{
  "head_dim": 32,
  "d_mlp": 256,
  "norm_eps": 1e-06,
  "beta1": 0.95
}
Each number is 500 + 40 x the weight over its row's rms, rounded and kept within 0 to 999. Layers, rows and columns count from 0. Numbers have three digits each. The size before them is the row's rms in percent of the matrix's.

# down: layer 3 MLP down (transposed), 256x96, rms 0.292, rows 196-255, columns 0-31
# gate: layer 3 MLP gate, 256x96, rms 0.293, rows 197-255, columns 0-31
# up: layer 3 MLP up, 256x96, rms 0.326, rows 197-255, columns 0-31
down196 155:518422519494533418539454509546503553521475539468509474458505452510504534517478473487516521538547
gate197 110:486477508525472525477457487497453498514555528474446593525484494522548487476468519480489508465497
up197 093:549533504462495518470438540512569532509453490451498451410536504515481479489502457499545469577507
down197 101:546508547468453567507500558453479539541437636434515473562564491508565438490502441440535510503478
gate198 100:503487543447497528477545549470464454476513528459504520516465508479456461507448470518427542481514
up198 111:440562483446538562422438547489529536491513475469454502501452434448498555437476467511538520497496
down198 101:497503523478426522471503420451488519519552485465493461551541508519470509484479442497455494423531
gate199 089:529475576476485541444529431480508502496424451520501514543533525523522518445527465478529545540512
up199 083:476513486512471535507458511573514558429485449501422530527519515524601482531488509574419499469488
down199 091:539548507498414489537568492501538551517496483523424509537540504455454558473549467551468484532498
gate200 100:494522605617532401528475459485471516463482521498478544430483527549491507512538534530534529569515
up200 096:492424508477419466540500509527522511478474546465407518564513570492489464561544553511509494568452
down200 106:528425388400507517520513535523581501514455515479468479581522507493523464515480433484461502452458
gate201 102:473528498449531473490495479543479539508557536510514456550571495442503487503489492514548534479440
up201 105:487506405551483507476404469501545485496481477473520501517566519530456537460576527526463489513548
down201 114:520575446524490378480460515521576486497497473574535581443484512546505510538505456496456495448541
gate202 096:385526522456550540535510447535512483483501502576552510459541506521487449501482410487471540503480
up202 079:555452502514409494492469495502479459535483577453481514537411495547517555420516454544514440534521
down202 087:511533525524518521404513405534419492482483535557492474526474466479514483509534472560509465496501
gate203 118:468506485467518558521474513510445542512533435461463514460476566504537517484522563512458485454475
up203 100:487537548561487528470528472480482471535494440491382482464554467455523520464496420528500506480442
down203 100:496478430491498509421559442542508555539539534561481504491518440533433485513506568480534484537518
gate204 106:594518541459498520444524472470527478519514459479487560491502520525463559495498426482475496494455
up204 094:552579530494527486455488472470482502466528504584497546526532490511422545458446482481482471535507
down204 098:501521530516512483465433496558522495514528482509399581514457467485482508527483510508441473467482
gate205 098:457502450498510533493526441525523456560489488453509441560457556493474502537532493459431531482524
up205 084:399568470569537627456450487490566555504491503483523501560495444524523480530536471512472460477502
down205 087:519514568468490439571454519483454466540576483539481509478515497504522488499389541534494490521466
gate206 058:506487533437430565480557444482460510536569461495474490567503559533539540577545565508485521504477
up206 147:508573540497536469506481476468540550444490498488547543409557498517473492522492521522470629530520
down206 134:469519546488530454532445484454541517462447486486553582434529508525517485501525490564461560483482
gate207 081:538483435498453494458451474519471486509482559499523555453573483517536546571528472504523545485460
up207 074:511488518493553475422498439476458532448467529550547545439501462478467510529452519495519483500492
down207 086:523539507501513533522508553497496572488463559580419488519461537483502469585451495454551518422505
gate208 103:549499436518536466512499511485460435555486582504452467492507474500495479528548546502522464472481
up208 070:508563492485560458596476520505502421527442529452503496440585459520517438500447517450488504449486
down208 082:451463539499483550470482545454555516453441464507528441568503459516485506467509480466500584549483
gate209 111:535560608471552470467533492509526495493458454446534495435514531507489521522528477530473534538541
up209 088:494486480590428538502531492503539549473517497587513544512475491470536459474521625504514468544479
down209 093:513588588535528521472473499482479508468482498464579521524505491442499463508475486546428502549557
gate210 115:486427466486423491516520527528511470471542496490520476488485498494476520481510505530541403567503
up210 105:537495556546482457528468538466501485493473455471555529540448570490462495545452533514500490561560
down210 104:508490517493489501504463498535527484491416521479422480460517485459540516422470428463526498510509
gate211 109:589436521496476561455487466505507502498559535441452523521468429505468562511460530530536485527534
up211 097:521445491544400619498508435483465457532434493476542571438522471467486473499555540500461496496455
down211 103:480440472541496464508527518472564561498507455422407496519514474457456547451527468454409550489433
gate212 082:496484489487438566447492478535502557514503505498487531601535462516539380588547484456454510528505
up212 095:523390488543494504516458537498483513454492500492492509596544495441577483541512506597516502541495
down212 099:534455512541463533508496575518430566495518509543407427558454526458484470548549562486488525531485
gate213 104:399471522505482507455507507484487527467547518508519497517522471536585474473530508470479581483510
up213 102:431525491498482486459523520466465565507511486438507546452527499487507512549509463518542599541494
down213 092:452512506437484443479486463391485451505500478489473535422447561476507517495518501488457570451490
gate214 130:494447526506519471505525385448541521477544474494501474490467474419450510472449495504512498483447
up214 127:527518461435564465500499514553461433561501544456473496466555551513470466520492485499490496489462
down214 096:539468539502430442470501502501484521541495533520486585527517511535524537414489519524452447494515
gate215 099:507535464545544437551486536598484467531499434519577444498509532446529497502531499562557551485521
up215 085:461457488434426518502467498422472557526592574512499510496592461534440472473408487479393476514507
down215 085:434519524502480493582467522493485505523567507475442485445522559461505479559510510572640541480504
gate216 090:484520551475456526488498540526518565577532452571574527424486528507480534529535547535526498537448
up216 091:499456490492439518504442470484482495453523549510462576521509488498515465461573490527460536528471
down216 093:492461502511509517419409561546460498483536539552473596581520495472612487488482466435473482501558
gate217 077:573475571538554456547464520484450511528541491472529467523492464465476483449502464520509512426552
up217 178:477537536484510574450497511459528580454486474459391558540444491529515533522503504531468476457518
down217 149:462530527506549537405534492480519522455486428486427534514438514536549510538469522519491548466498
gate218 111:502439476443457473512496488468469554487503516516437371450452477500542578481491537493523493529541
up218 104:549533486524438540517549544548532515480480435541489539470551497507514461536558487533515453530420
down218 096:491551492531500511530505457537484505458412547504450532536531478487465535464516452596475455527519
gate219 098:452414498433558439498486551488473574504540520451445554477485474516525487486516548491549454483477
up219 098:454526503496556494511472515584488536504521448504508469496544583494528531521507496513473537525613
down219 105:452516465495457534519476493553478499448490506474507439546560531541526551561431444501485575512600
gate220 103:462489550454517495514533485464462519578453467442503503503486514497540461493571534519539526402453
up220 083:533466563533554392501459460487492477515444490455492449508501576452447554477500475528469492514545
down220 095:466493521535487499478473534557564469608511499461442422444491504466508496513560426444475555491543
gate221 108:525512453491546501466532565540482442519578540457469514524474516484478558437482475462487440506512
up221 096:485467528517521597452485479512489553463472480499523484525544521427539518532526492430579512535515
down221 097:515482538517522470505517486568505416495535564477480558504514492509545478475439491528490517501447
gate222 107:411480556482533516438610532448532476507531488453439483500472543486576502401519543474483587531506
up222 093:530604481578493502501508446544451464513490533560483494529478482506484473510434439509471437513503
down222 099:546433526485510523509470455601467420459469491469505436484494485515508496559482489439555498488389
gate223 095:485486480497506545503519494466487471496473567494534493507463500518485502442471475528434423499489
up223 081:476454501505581555542563525469510529535474524525464487503490472473465515492418454505482517528525
down223 088:480524455474523429477441535475480457483449446447539514471505579545453499540488525489461502573477
gate224 105:549496498517498520485507420544568458521476512520457445542481536525472549507603443495486477492474
up224 104:519522464507518440517532493424511500416506393435488523519474466522520494504468545537506558547579
down224 093:490486462471460545451577504497461433473452504432537456452502496449478447520460555509539519507491
gate225 120:515503512444457409567547517480451471463589521464464481542426494535492477471522472548547517468569
up225 087:490458520512473446539506493505501458475578482546581461490574542480524477562468521512493468553437
down225 096:482534516451454469601546436519488495496550529494541431508499446481553517493506540556475534484590
gate226 083:521469527494546521487478484555502567524483496509517580546571468462540491544522459616466521478462
up226 108:496526534454499534482604452467512465498509531494493484439550452547469510470527423426536537518461
down226 109:545519594422521553466502515507526526506508493517452530476529474520472545499511426467553482463442
gate227 088:447517566440448490458492460580467485586528498580515495494518482460473455548528516435558527517495
up227 128:529522537486593478456581502560487505529422460550427486509464481479501538451435488466520502563501
down227 118:549509508532529497407531463434513532507486491605526568485486465416534525487499495419542445535562
gate228 098:542527484456502508540529573479478489541516453480499472436471537470503549452485440435554482537552
up228 088:474509545523540431401561464546487551420511518514446482535426508542499511504546477569483442463552
down228 090:496506505487520518479505478393523484458501519419527499435513556439560495510506485506441583448466
gate229 107:493564499465508533419516449456414501538531468516388502543525522510532469487482447468481444449487
up229 098:526414506471502529521519519493488485548502548482491533510521493459531470495546469484497496530353
down229 098:521447429448519490540534495512512513504469478541568420493486482494498468566514484478551445513533
gate230 115:441529556502478477547477525541461588540493502504538472559485468513543556450484546539434552494529
up230 108:446537574518479445503438513559517546397559515486544518495544540507535424427489534498484503541554
down230 090:482561485518550500554491461573479520533503520485450515450414518574536482475517502570501431491500
gate231 110:485587524469427498490478510425456474496564487535501496566518536547492493470471499518472507510512
up231 089:445491448534513403528487498561453450524509536498521484437483524497492541529488421482491483557529
down231 091:538499541490459460454469484528557457503493458486465471505567515560520476576520503485477481525479
gate232 108:511568528506551489469484596467477434546499452467460521532475492470531527481504441562476498462446
up232 102:528493447442572485456503469555552500496519540464529470450528469494479573519419504500593460475524
down232 099:563499519528591431599549526473467556534535467492528475519508467479501575539527535552502452523555
gate233 094:466492520454453508456532468455567408486519546525543448464496487514445532501535496480482497551463
up233 088:524459514525562564428534492431496487528465488484523508511514488494530428579445544439544465474483
down233 083:488533600439454573528488546522498487532512551555468532460523478497445580476482482550488573431520
gate234 111:526503491529510509515498529450549494496479461472556516506479515456510458466479527537488571446458
up234 114:505519512467528474461499567514459513550442536436508515519462503461510518462546492552513559486457
down234 111:537491449507505532516513488462482574468484501504473468384590541441559462449548487460539445500458
gate235 115:381486576506532499436481541532467496498445498489470499445535413458498495519535420490577507498451
up235 096:543483531462411486559511462519534460511515524481466422520442502582491446493457464532468511455565
down235 102:505479494522507570520520440527519475541466450483566448522479474533485466486539501437396479482486
gate236 100:609463468477481526473461483481486569514554448515418538526491495516491488572564492469550518610528
up236 087:475495484568466513475535528543521585525472477516453484510519445528450491493495517521423451410515
down236 091:493470497524502478560459551493545540529574421517374611571459498513546519504477454472491574525474
gate237 098:475546518457512515481497486460485542484477352527567531504462467457511593408499513590523548506507
up237 114:551560476445491389510531444514536518431549487482507541513479592545508552492526534500491505491568
down237 106:431566500514498496463605512470478482516518520503514454519563516493567458495588490447482519511571
gate238 088:465468461535504475540554441487552493467532472493501474435504561573473547457527491445500591545512
up238 085:483489522503481486534487453464522429489578548478452438466562485544488525487449519517532541390496
down238 087:484459507387551543500481538517528467477505499492554469566498503477516541499487536513534445499552
gate239 110:467481493540479502505507418444504541482436469506537489544452435457498546450580502472440474550493
up239 086:553548537489538481449519565514507426483469572483474455493523565572534423476484461506491476522491
down239 090:524488569532412453501457481520464561490484429559464491549524464477492528467546458504513486518504
gate240 100:479423529510530511560488506503539506372554506482466587496525557434595540464503480549485508549419
up240 097:513536461514445513446543453481460559592506559545503481439511441517463520550464528445552479593544
down240 101:504514518524502467455529448514516528501513487468459420499519475545517457428493507496450591526523
gate241 092:560457510522490557531541477495481454530499503505516463537540498525424472536528462503497438525482
up241 090:588493452600513502443482555470479504514504525492477494454488398524456376526541509492487409531460
down241 083:556492505468497513526486450525451449509490522516495503461514581528522474512428548488497502489574
gate242 090:477498517556528461475470430505507514506459442410431471482482480455518554539539537514477553461428
up242 082:446494530462491549485507512417521504486508530536536582476531464552535505437536463473478461475541
down242 087:517561521526499540575524461538531519458505569496507522477549465516504522509549472538482458600481
gate243 098:564396538489434566496544507459469506456466509559488512518479526490524492491568498523505461484505
up243 092:550425530563506483523442557535489474495474466464538513475497502478457530521559504462479544476494
down243 096:444411545473485512491554441522473501465500530517403494474541453508569529561522500497444455523486
gate244 108:508552561493470519416452562460561551478522450517557492462544517459534485414440432444486474432526
up244 094:585471514498495443527479490462511474535463478517521528545482488493554511530471476494575519502572
down244 095:519474559510462482534508516468442518518550492486464485413532485452518493483511397406440491508480
gate245 076:468493596453511541508539530504503516518484481611509474556519503483518503583476488451504549570483
up245 098:500526541493490537495536453555490590556466524529510581428508480489514563482548495530501513554538
down245 100:503558555442533432533532465454490497455479508413477527466507464398509493423524431532488460465443
gate246 095:578508486473494579443487468500497490424519445486506583517477531476538562530530554482460542536453
up246 096:411455496477398524535456556539491535527490514497496521507557465542496494534529460560499519514420
down246 098:529467485504456527512468469443483497509539472499523536438513430502570499452579470538490631511433
gate247 112:526552541496496493536472519539506514535497453530498401540554472529518453469489523511509422514493
up247 088:508573499560486457472493483455540471470478510552467502513533490541550502559587507515534403515564
down247 090:521499535533503462491495611467464492486523496491486473443507562516512551499482425542519541551520
gate248 100:469571505532462422548520468523439530583533487496466496502531471527523473524514559539553554549609
up248 095:537480441505470527502381574527468514490453513510570395525517607471460507497513541471481506508465
down248 099:505458506503470429488516510529445545518545498435519413510494541416427446501538547524531543456589
gate249 072:494404520425485480504519423474488494520504465543456539478445478500537549474566532503458449560546
up249 126:457515451401495503499468542514508489522581478471556475531561596491478498459472530517514491483514
down249 120:417543462379478469477458527487484501523584524392563444527563494524475469521501507498496488497522
gate250 090:478464500497505489545532536512472495536384480546542475457473496527500494579555443550453562535498
up250 079:438556508489536466473516509479531503493450486557516507493503428547540484513557488541489537515516
down250 089:409545500475546544550519551515419459493500513473540548455478508498515543514447567515541414503493
gate251 100:462539487454534547464561516531484556460512455465478494583506519480548440510528491421546458558523
up251 103:479474554488415480539445449521490490492481548500524527495585538451569481451534571490437548483484
down251 099:501535520489442467575475477487503455484510491538454533534522508518508529480509534478478424409501
gate252 084:478452434500495525473458518444526521569431509504495494478523496436471560423531463407478485510516
up252 083:578505553524469569494519494473543470477469552508487547452526475541522484528531484592515571482431
down252 090:507528534548550469500503475573544522486539478480470476503597451581505473517472522608446500488504
gate253 100:479513580472579456528523455474439532487521525504526476511492491484517543394443489529477496541471
up253 085:428454477488453513458531449535545486541474449496491510496435482537452526513469448439468496503575
down253 090:537498484479454504416525529559557578466533477533467502496484485539550473453503475477539447510472
gate254 094:517510552476489530519495446569575416493528465467510496499503461547478466501541529505496475492493
up254 120:437500506515508541481507436524564455497483443511473494580454507481539533550443537526467429472477
down254 114:464479484518542499466497516491486484571525467494463516549467534463563521442503507545462525463434
gate255 107:449490469490441509407466478604513557549547479573452474577493531515520520487519492486490539488550
up255 093:524569529460520354440552516549505589513467473504432512499506509495473527481556487403488530552510
down255 093:550485474537458449530558517476566581484425492503483485543475465450492468442602452503527559504497